From a checkpoint of a small transformer trained on Wikipedia: 11.5M parameters.
Each number is 500 + 40 x the weight over its row's rms, rounded and kept within 0 to 999. Layers, rows and columns count from 0. Numbers have three digits each. The size before them is the row's rms in percent of the matrix's.

# layer 5 MLP down, 192x960, rms 0.0509, rows 0-191, columns 544-575
099:455471421531557538538560586584524459468539523463554474509519528512499496522465543499548506478479
105:560505484518519496531497484493553539469507477537469471528488542456518446491530482448470552520526
092:553490517481586428530506499558452532440500519446549490576444522531467522503455495512472425467488
106:455466512384374490476446532521515483536497560561436529537416469528463498560473518539497470450472
099:465522498485536489462515504512490512503524495493528513417565502545471507460515488507484504539468
108:482514450477550528510491496501481447537494506457517507542466554486514440551427486550488548546524
099:516434458455505514466483502501456471564509502528451463479456476468575399586469521513494489505442
101:535499472496533510432473521518490414517490500504512456530428407531452580517502512486507483486497
099:457444509509523455503447460439484450563479523516560505500476436485427546408478530600420396476525
099:483469572450487476437533529510528434488497460481516401535497448477530506516517571604491448439517
096:618523582580490556422471494481470494523500477518520466482465449500523528450491491541461464468480
098:550475492453545532556474534497507533434456507505480550504507470507512575474460483489507500527522
100:435494514474471524551512537458524493506471574585471536540491512505541519503486507537448465489462
099:520486480561451581488515523513519502501506576464492551479448526567435457485467554435477443535449
102:526516549549441469519500496529451439478551519497516559471561440537481536506467503488436518448517
102:539562509473474506477474543477509480467507562468488507518532497549545469522515391539477426526468
111:495511535565458475556415518478471504450539540414534507495458495438468484505471466464556446543430
095:527511553486483522525470484531499547536524494469478548491462513482432523513503482448451492447470
098:512498488553515514534522496451462501470472577430576484542563483465577466523463473495560502557457
106:534519529514506485497424494521529485430506433512517474514540535547537512423565530491472442488543
099:515516444442532455504486531522520437440456427517503453477491499397429523574477514546497492498502
100:484560484421535460452508514528450512538506433495465493475559467472476553582503537539475470499532
097:503482522526509498520438536515493509471554554490548492461454457538547468476460482492481481513474
099:473504566482448560526522501511494497497484496540579475569453453521538553528583467440468505445547
099:531528512475525517496493446503584595451540507501522475495548496506505448465516555530470534385507
092:485500478506481513513398459503550473541456518488452491500515480499540455511532543538460519431537
098:511481511486523503436466507426449504480568511401490442512549512460470510539543442499478472499459
101:527500469521505426486487518465402496505439532444476511507483570422479563530465446514509445528450
097:495479429472462458555475513544538565520499516467489451555397577461521532507501482560530455471495
099:493471521491409451553546497599411445479466499552453496477520515513486444483505538565487488472516
102:531483460431532536561518545516485487485446472569513539456519437594559478409476511509588491566528
100:520337523505505452485489530486512472533434471453533473501520510521464464502528499491497579447534
095:516489498475529491435499471505476397542495475502500512542493562444519532456507449492515509455555
095:529471507541480483460431515491536443517540490464497536433541479498546454512477437546524562502547
104:555442495451453490560519506502548527465545514613520551503556396517569422518541521513463597509552
106:495493470492548511460497526517544445502519523462440498537496441453511488475496502493545471491486
095:514505483512531466423517431508488477463478458480479482571570569478453525459497489478555480530540
100:453548439542529511492560492519478461477494455499468518497553453515455484564482407487483464510500
096:467511567512587543494503496569453550575496480452528490510603517550554467512489530477519530565480
104:586465468514499447514498566531476505522437470461477525525611506503578541505472489439469504523528
098:473457520595481529475566498474504478510535510502467443435480472511542555440515500486496504475537
105:489460461502475525444550497489568622467560520582492437443547526504510496441514586526498527515478
101:509515467514482503531505581513546488423519508460499459489516530512459414528457486461486517542457
100:485459449509419469521497414488521466533505533421546580545473484410490524496514547535433479496622
105:513474518490539457459550514456439564490472427562525488539461533581570491523497559437471477423499
096:498462461492461506463507536530472485453463498484501447475472516558536471516534441534441521503509
100:479460564588532611568521494584563511491565529513468473457552477599536467477545532463557463409491
095:595543527464534466531427455481507517552499477520554572489562461517460501591523519505507443476478
097:534511507475533468509558426482484516485536441574537487594521555474532488405486533555488546552447
101:445516508462525587521478505405505478418559485491500477491545439450484477533534416518574496516544
104:562543445476458407507478539521461386481548466497483514510465544495468512505532433532529451540559
102:480439560509484558547496499461482488534530464528477511483463525481565454477501484509449447522511
106:471506468437480528443507466484555494530481550529472474528449421488478434522498506439534495490527
095:540484475469474488476470524481519516502504473534547519484515485475508540427500444517421495537510
100:442515478493545522523478434521473491439496517501476531449501477434551472434487537540526532519547
101:533558449426551551561609498482553476475556493497463513515520491559581497490484496479550426461546
097:432471514490442466457477499520523483461535514533518470504402531452475560485557531453495584475458
101:496509513557592452535409482499586509431506529497376567467466487477507558460542513500545451547502
099:489538491469542530463521490459496539549504535479528458451459458499474483536514493538532580518524
098:564478532580502471498549565485479448554479501534484466493491529574454444473457484478500483508536
097:450504483511495466450507518450548498498504497489541527490530512470425518509495506482490469539468
103:522489539491512460507480459410415514426452520456518454493496469453523495546536422446525481522502
097:491462516497501496460521540495476560552552495513566481547578451611518537489548551505456535493489
103:496476494511552553498489490467492457565489507540525533481564546502463540433509533444537503462520
102:503455612481504496443433529509520552468477485543454512516439492462466430481446551463482481632511
099:415507539483523489497521572500458484568521479515515483475478525502490497499429538486452494455486
097:546408496497467458562505496547438498525487466470500546503556454568499545609538463460532511518569
099:440437475493491524446533510472583489499447524551527500512397434529540508424535478495492583501459
097:499440477530520487510590488535547446478453535505548496476546512532501508507482467470472570484538
100:509564530555522511583484600504479469486455486420507508437452539496494492501509534544463552499510
104:520462501516438490499401516503494489598501490546452446505458508512461522489485584497421536540486
102:509545506555530494550418422446483474468508496433499583552526611447430539483556485413449497538509
101:525495500431506492497469478478437579454514500509582469466440447546534515493483484498488486507527
100:548589547455452446480459526493451473532537449511533532463547474436531546565486473488438516536492
100:437536458540508486444518483548504469417562478458530464517506522485566500465469561466511547488509
100:484481462583505521500487525479576452570432500468499539500494547526489520505525551534515479534517
109:415504558529574579458567491437532576453522453537412554480527493434502484584487485520542464469569
100:519515501455494507466547471522499512434481537516486523505534570474506513533452530498527436420516
097:484488564567449490617458612495520500529509544506542504474553493473518545456472466517526498494511
101:458466532509490465545583510503448566600583502491482526547424567528468563480485459459498505514444
101:549492519474566543544444471468531573523445573506516453474503539468531513424530549497528530510527
107:432407566507418470482521410457493490583478510463469539551530430463506547483531541523466495503478
099:439537475425447469552533521541557522513510363581485406485515395535544484461526472548533552498514
096:494564439522491407492573495567548529485519507480542542536515466528474528493555438531564540483533
095:530570496566517523483504440475518559521544542515606456483489518474523509563537456483547487510488
100:480489454525500551538526510481491514550532433496632424474476566454496480455494530543536451443528
101:536523481475464543511456524452534459480511527499415441432406589475473504537476512483525511483540
094:491409536415431489457479552502485434494545499487521451471492412494469478517521521468496541514479
103:518497561476506480476552551528497609479484494563541470526478511607531503493494579563455566465485
103:471486453549554509435421467484510484496491504555515533496440475577479555462490539513470482495467
100:457457482490483540575495477540580540433449538507535495507495539522492512459487493452513537417403
096:488485527439533484487494495405513519475506523484500446504516504465504427550565519452496508447503
097:530460548457476502550451575426471601391491486504541515515469485564531528485463559528474519479565
098:517562551494520513441521496553436465521492462493531545461532549471539498521542419504454478566474
103:499427532464512526409521414525510493501546492461569509475521484552485545518501579542473550552505
097:579422528498576539504506534454486463509549453567514480474494517537546476493479467536505487579448
102:467514591517515493569576525451524415513530516571543491558515484491496471473580600470492508558498
099:539507369504487488460525453531450454487466454515513496538604437522522459424486498486476498508560
099:472476561456478537566503510501564498499505458563477474535535523594534494504494474526478508393600
095:571588513560450505534466508539435504514541527496487560479464502475473508503496484478601514503469
100:544504532538451499511466534521502566556420560539484408449470569495506509441559453517495513505418
095:451464542540488505477512522450487536473538491452466489517577519468531552518516465497506530515586
100:501524546479536464461565500506508553492557469554502429483429483530539527515418564509452539535447
097:472466542469533462478430499540566505575560436488494509569479493462519501563510496480540525482468
099:528434523561490460498521496525431471474505465549470501570519588485544470500523454425448515511399
097:562471502576514499533548513483541512548469461510522461473599519516504420494561413529582550467473
130:506447548522511526521512468507503601441499487490525480515461519443498512492473502535545466542477
102:495516475570480430540462526526440518465476489475547522529496586479523534519479445432493562529485
100:475466564488450521543438478535504499532531558537477469473493469444602519423438540469470466418488
101:400510446514466489548417425470496545472521478460473558542490533541459422509499445524503505506540
099:492580499490496536571493505495498518496485460488467464527523520485480493539420453496556535607520
105:483484510572504512430506463474432489422514486455531577500535574542514395496488413473521543488463
096:531505582565450485515410530539490433510467471438478558569527519478496454508508461399520436554480
094:541575475579567521497519536513566513557515492455440401471461495516573468495483453439506529475502
102:378510472491456530533412425452510514402463462416497553551418529480506543507504488512462436482532
099:498433452486472519533495498427476484497482478538481522492352472490540521492451476526582513498549
106:498516470470519494550530469555532477571472472564532448486508429498539489512518574465428520537528
105:519526475530488550543484478508520522540503498492517502420517483532452499512455535510450516538491
096:430529532447453413547497567515524522494458449603496500531450528549487564522463521546518518510467
100:495542475479530496517484518553525492544525484489498530605464470547534471509372562436420527512454
095:425540442490523522422551499532494516472534537504492540527524568515529512460448543437465500539521
097:556511387540562487544536441507556454500454547488515472533480424482420520542537516505470449512513
104:461465460530489478484467540440458453413477602472488528487571489519495535494509439460547474471468
101:547473579471493528516476451505517512478479428542561544509571497443559487482584467464592490448471
098:497432553501474567435537527505521541511552525495428459438498497489509561553460517519544495482493
101:527533469479499471458472515498495462568463517469490548532526502462547500566450520426519520511508
099:487510478515483480490441459470490476522462525531444484534539435433478483464482496507527547488531
096:497490478470538584455496562573508508555501505445502480478467434482527519560458421550523530516573
100:407505467529504562476479570410423578581560584499477470509512492476476528440461493500545533453457
103:499545539587447479539574485504477525522442446463553480506504498552429471471504497470451493429550
101:561565442462536423436514497467490555466495423523519520500470532560500512500523508440491475498450
104:520545514438516537508406443522535510511489538490513433486513437551511438549428471510503521548506
101:453499565563428516575510408536507571553472507525467477522452518461570454464472528469469532500513
100:529521455480544453446581470512445499498486536525533501510554512530524501468532554499476523578511
099:549530532483511523495484485551489526492485609451478477534489578513532514521495560482485531545471
096:474585458562455535518563493513569512510560475440476474479420514503555475529431466499545416481513
105:523525425421574569409552516518459471504473501485520521545485512521543540474434533485542541511467
098:446566531496476526480516561539569473506426567546472532471459493494520525539530504470473532525561
103:529539545499463545462464606514477495495483460562485460507578457503499411496496489505498528475525
100:531486491461476489486512539492525462528488530433492475483445474456521522478435612532459518491526
101:453497416459550460465526494491468523573467476480479504522456506470504530565562439507497481435443
093:513451506484478471510557468541558507497473501495513494432576563549539485514500422572525431554486
106:539449527504507485496450521462469419496433533498505547529449498482521467540500465512569532494442
095:482538418452482443520578496474499416525535480536479508496420452501547460504464486493475562469491
097:513525498490534599498507509494504547520444505551452453484572430560469531481483555465529562535488
108:521582467585590431500554502508449542446469516505460489485533575504469451461598393520546468560515
102:474496477413488535465441487481555511488455480473595550452511496526519497451482431495605535469538
104:448476453467530500596502514543486473546459529528515600487476502469507523477455517513469508494479
106:500494471485514562474499482571483433442506475455482508542513471441443571504494454466440429488522
102:493508526500514485493454503436565536519514556511503477518513438495465532489461485461468470554446
095:483501507546550534406563454449522498468535403545484473499467531535428486564592502485469467497553
099:484503521515511523544537525487522514437508526479446460436535482518464458426528526533563439501492
100:469495493417495446438502451454495499489497557494441507468500503441499573529531540515524515480509
107:508478554503505457509513536452489547535471478455472501459487513534421590485452524510385507648501
092:439502429498490458517500477477545461485529502455490522533553526488449431505560460514463494423516
102:561559475492469483487561530440521506525498525464468530626561518436420494506498535539576474483498
095:542459504493550476458499522506509449470513518523474497546510492466534482458542479502513535518453
098:548489517471496467509521495579485575501523463578468531538474506461420523509543534523497437485499
101:536552482523442558476387543540524458496441479432490390419505529447455490494538531549540483486538
104:492556515506488527508433453470571484500590474507480550537500591566535478501480508493558560490515
095:497472479490492523476496548587495424439436515566458577460575507540469526519521505499542515446538
100:502482533456442526474572470487470466444557450510490539485459504428411467530433483535459461467526
097:499519509448463590461462518480483559516514466512509547484469537493550527490450529581502435523420
096:449423512558523489440537470488555514481492547514491475610459498516494511497569505503483464505457
105:464567512530493479536506444494480541480539454534472550480535541480510513482529510500492416525507
093:477485572535475506537535491500531438440485459504465492414509448478517490579541488494564551531492
097:450549542459544493546499535572470442456504456377533560509487463513515532580516537476451522485556
097:486477520527444518482533560537458535563456507520459529499520475551594535512470534461537480454507
096:470577487496412514521548508422558488543490514506480462497552502526506563487521550550455502498471
102:533542524533505488496455480516478501519493475470456461486533473575426510476552582507502521528458
100:577497526460541561497510493511474457444461491481555484504464548478539404445555398493520568500500
100:459504532532493557453495515597539475475438531513554539440550461408500534511473457565500446461477
098:500590507521509549511505449424491557489462523509494489477438508436454453493451489486476460561480
098:530461484513591526556528369526507455491445552535466515512500448496507460552542467540516455510428
095:522461515468478426466470380455530485535457590471582485483421475519507442444552550501489496526498
107:474549547465475463483504483458481487448566564527491560519543514507470475509481530499535440525444
101:522413459466531445565505412569483473464552533433427536429510555526482530511552460494461443523497
094:426531398517441448461432488473497499510540507461514474541481512456480507526547538519508482519448
106:497478528504416514503501533533516569523493459457528501432517557481505477589505538454460587508517
099:448496480559506522492530512496480522483511493516498530496503459473468467499474470585513471469494
093:481504496444569453525538576437522515442561475407509468476480551505451477522531519498533496456544
097:549509549479546478532494539532569623531447530526529511518506537466454488437434549529500495537496
101:484523467543503497572474511490541539506530496521540526496545425551523534487532537477572482489440
098:489519483488468418552443465507496424515574457465439507561449577496437549536466474518509543565494
106:437540498529472535500487516460448553479561464483500530463499527455474464543499427553484534447502
102:509452465553526478493471491550454465521516490530542494435546482578464509473510467521470562504515
097:466500414463482500509615517499540441555483527557450537501424494562500478504545510478445547451511
104:573529533486511499573501519492430530508516555484450528537493555488393469492557484445480511538480
093:573451509572496452501501531426479482522536518532542491449455555465481496413537447518498537426426
103:507539512509448483513569521519478523586515460529452522474570496476492489494482541451599460507554
099:536485446461490484511528507459511538538510497441458487477445447457447560530466535541509498467479
102:511441491469622508457545501558466461528505509491547470517533470569505476456532523493497529471527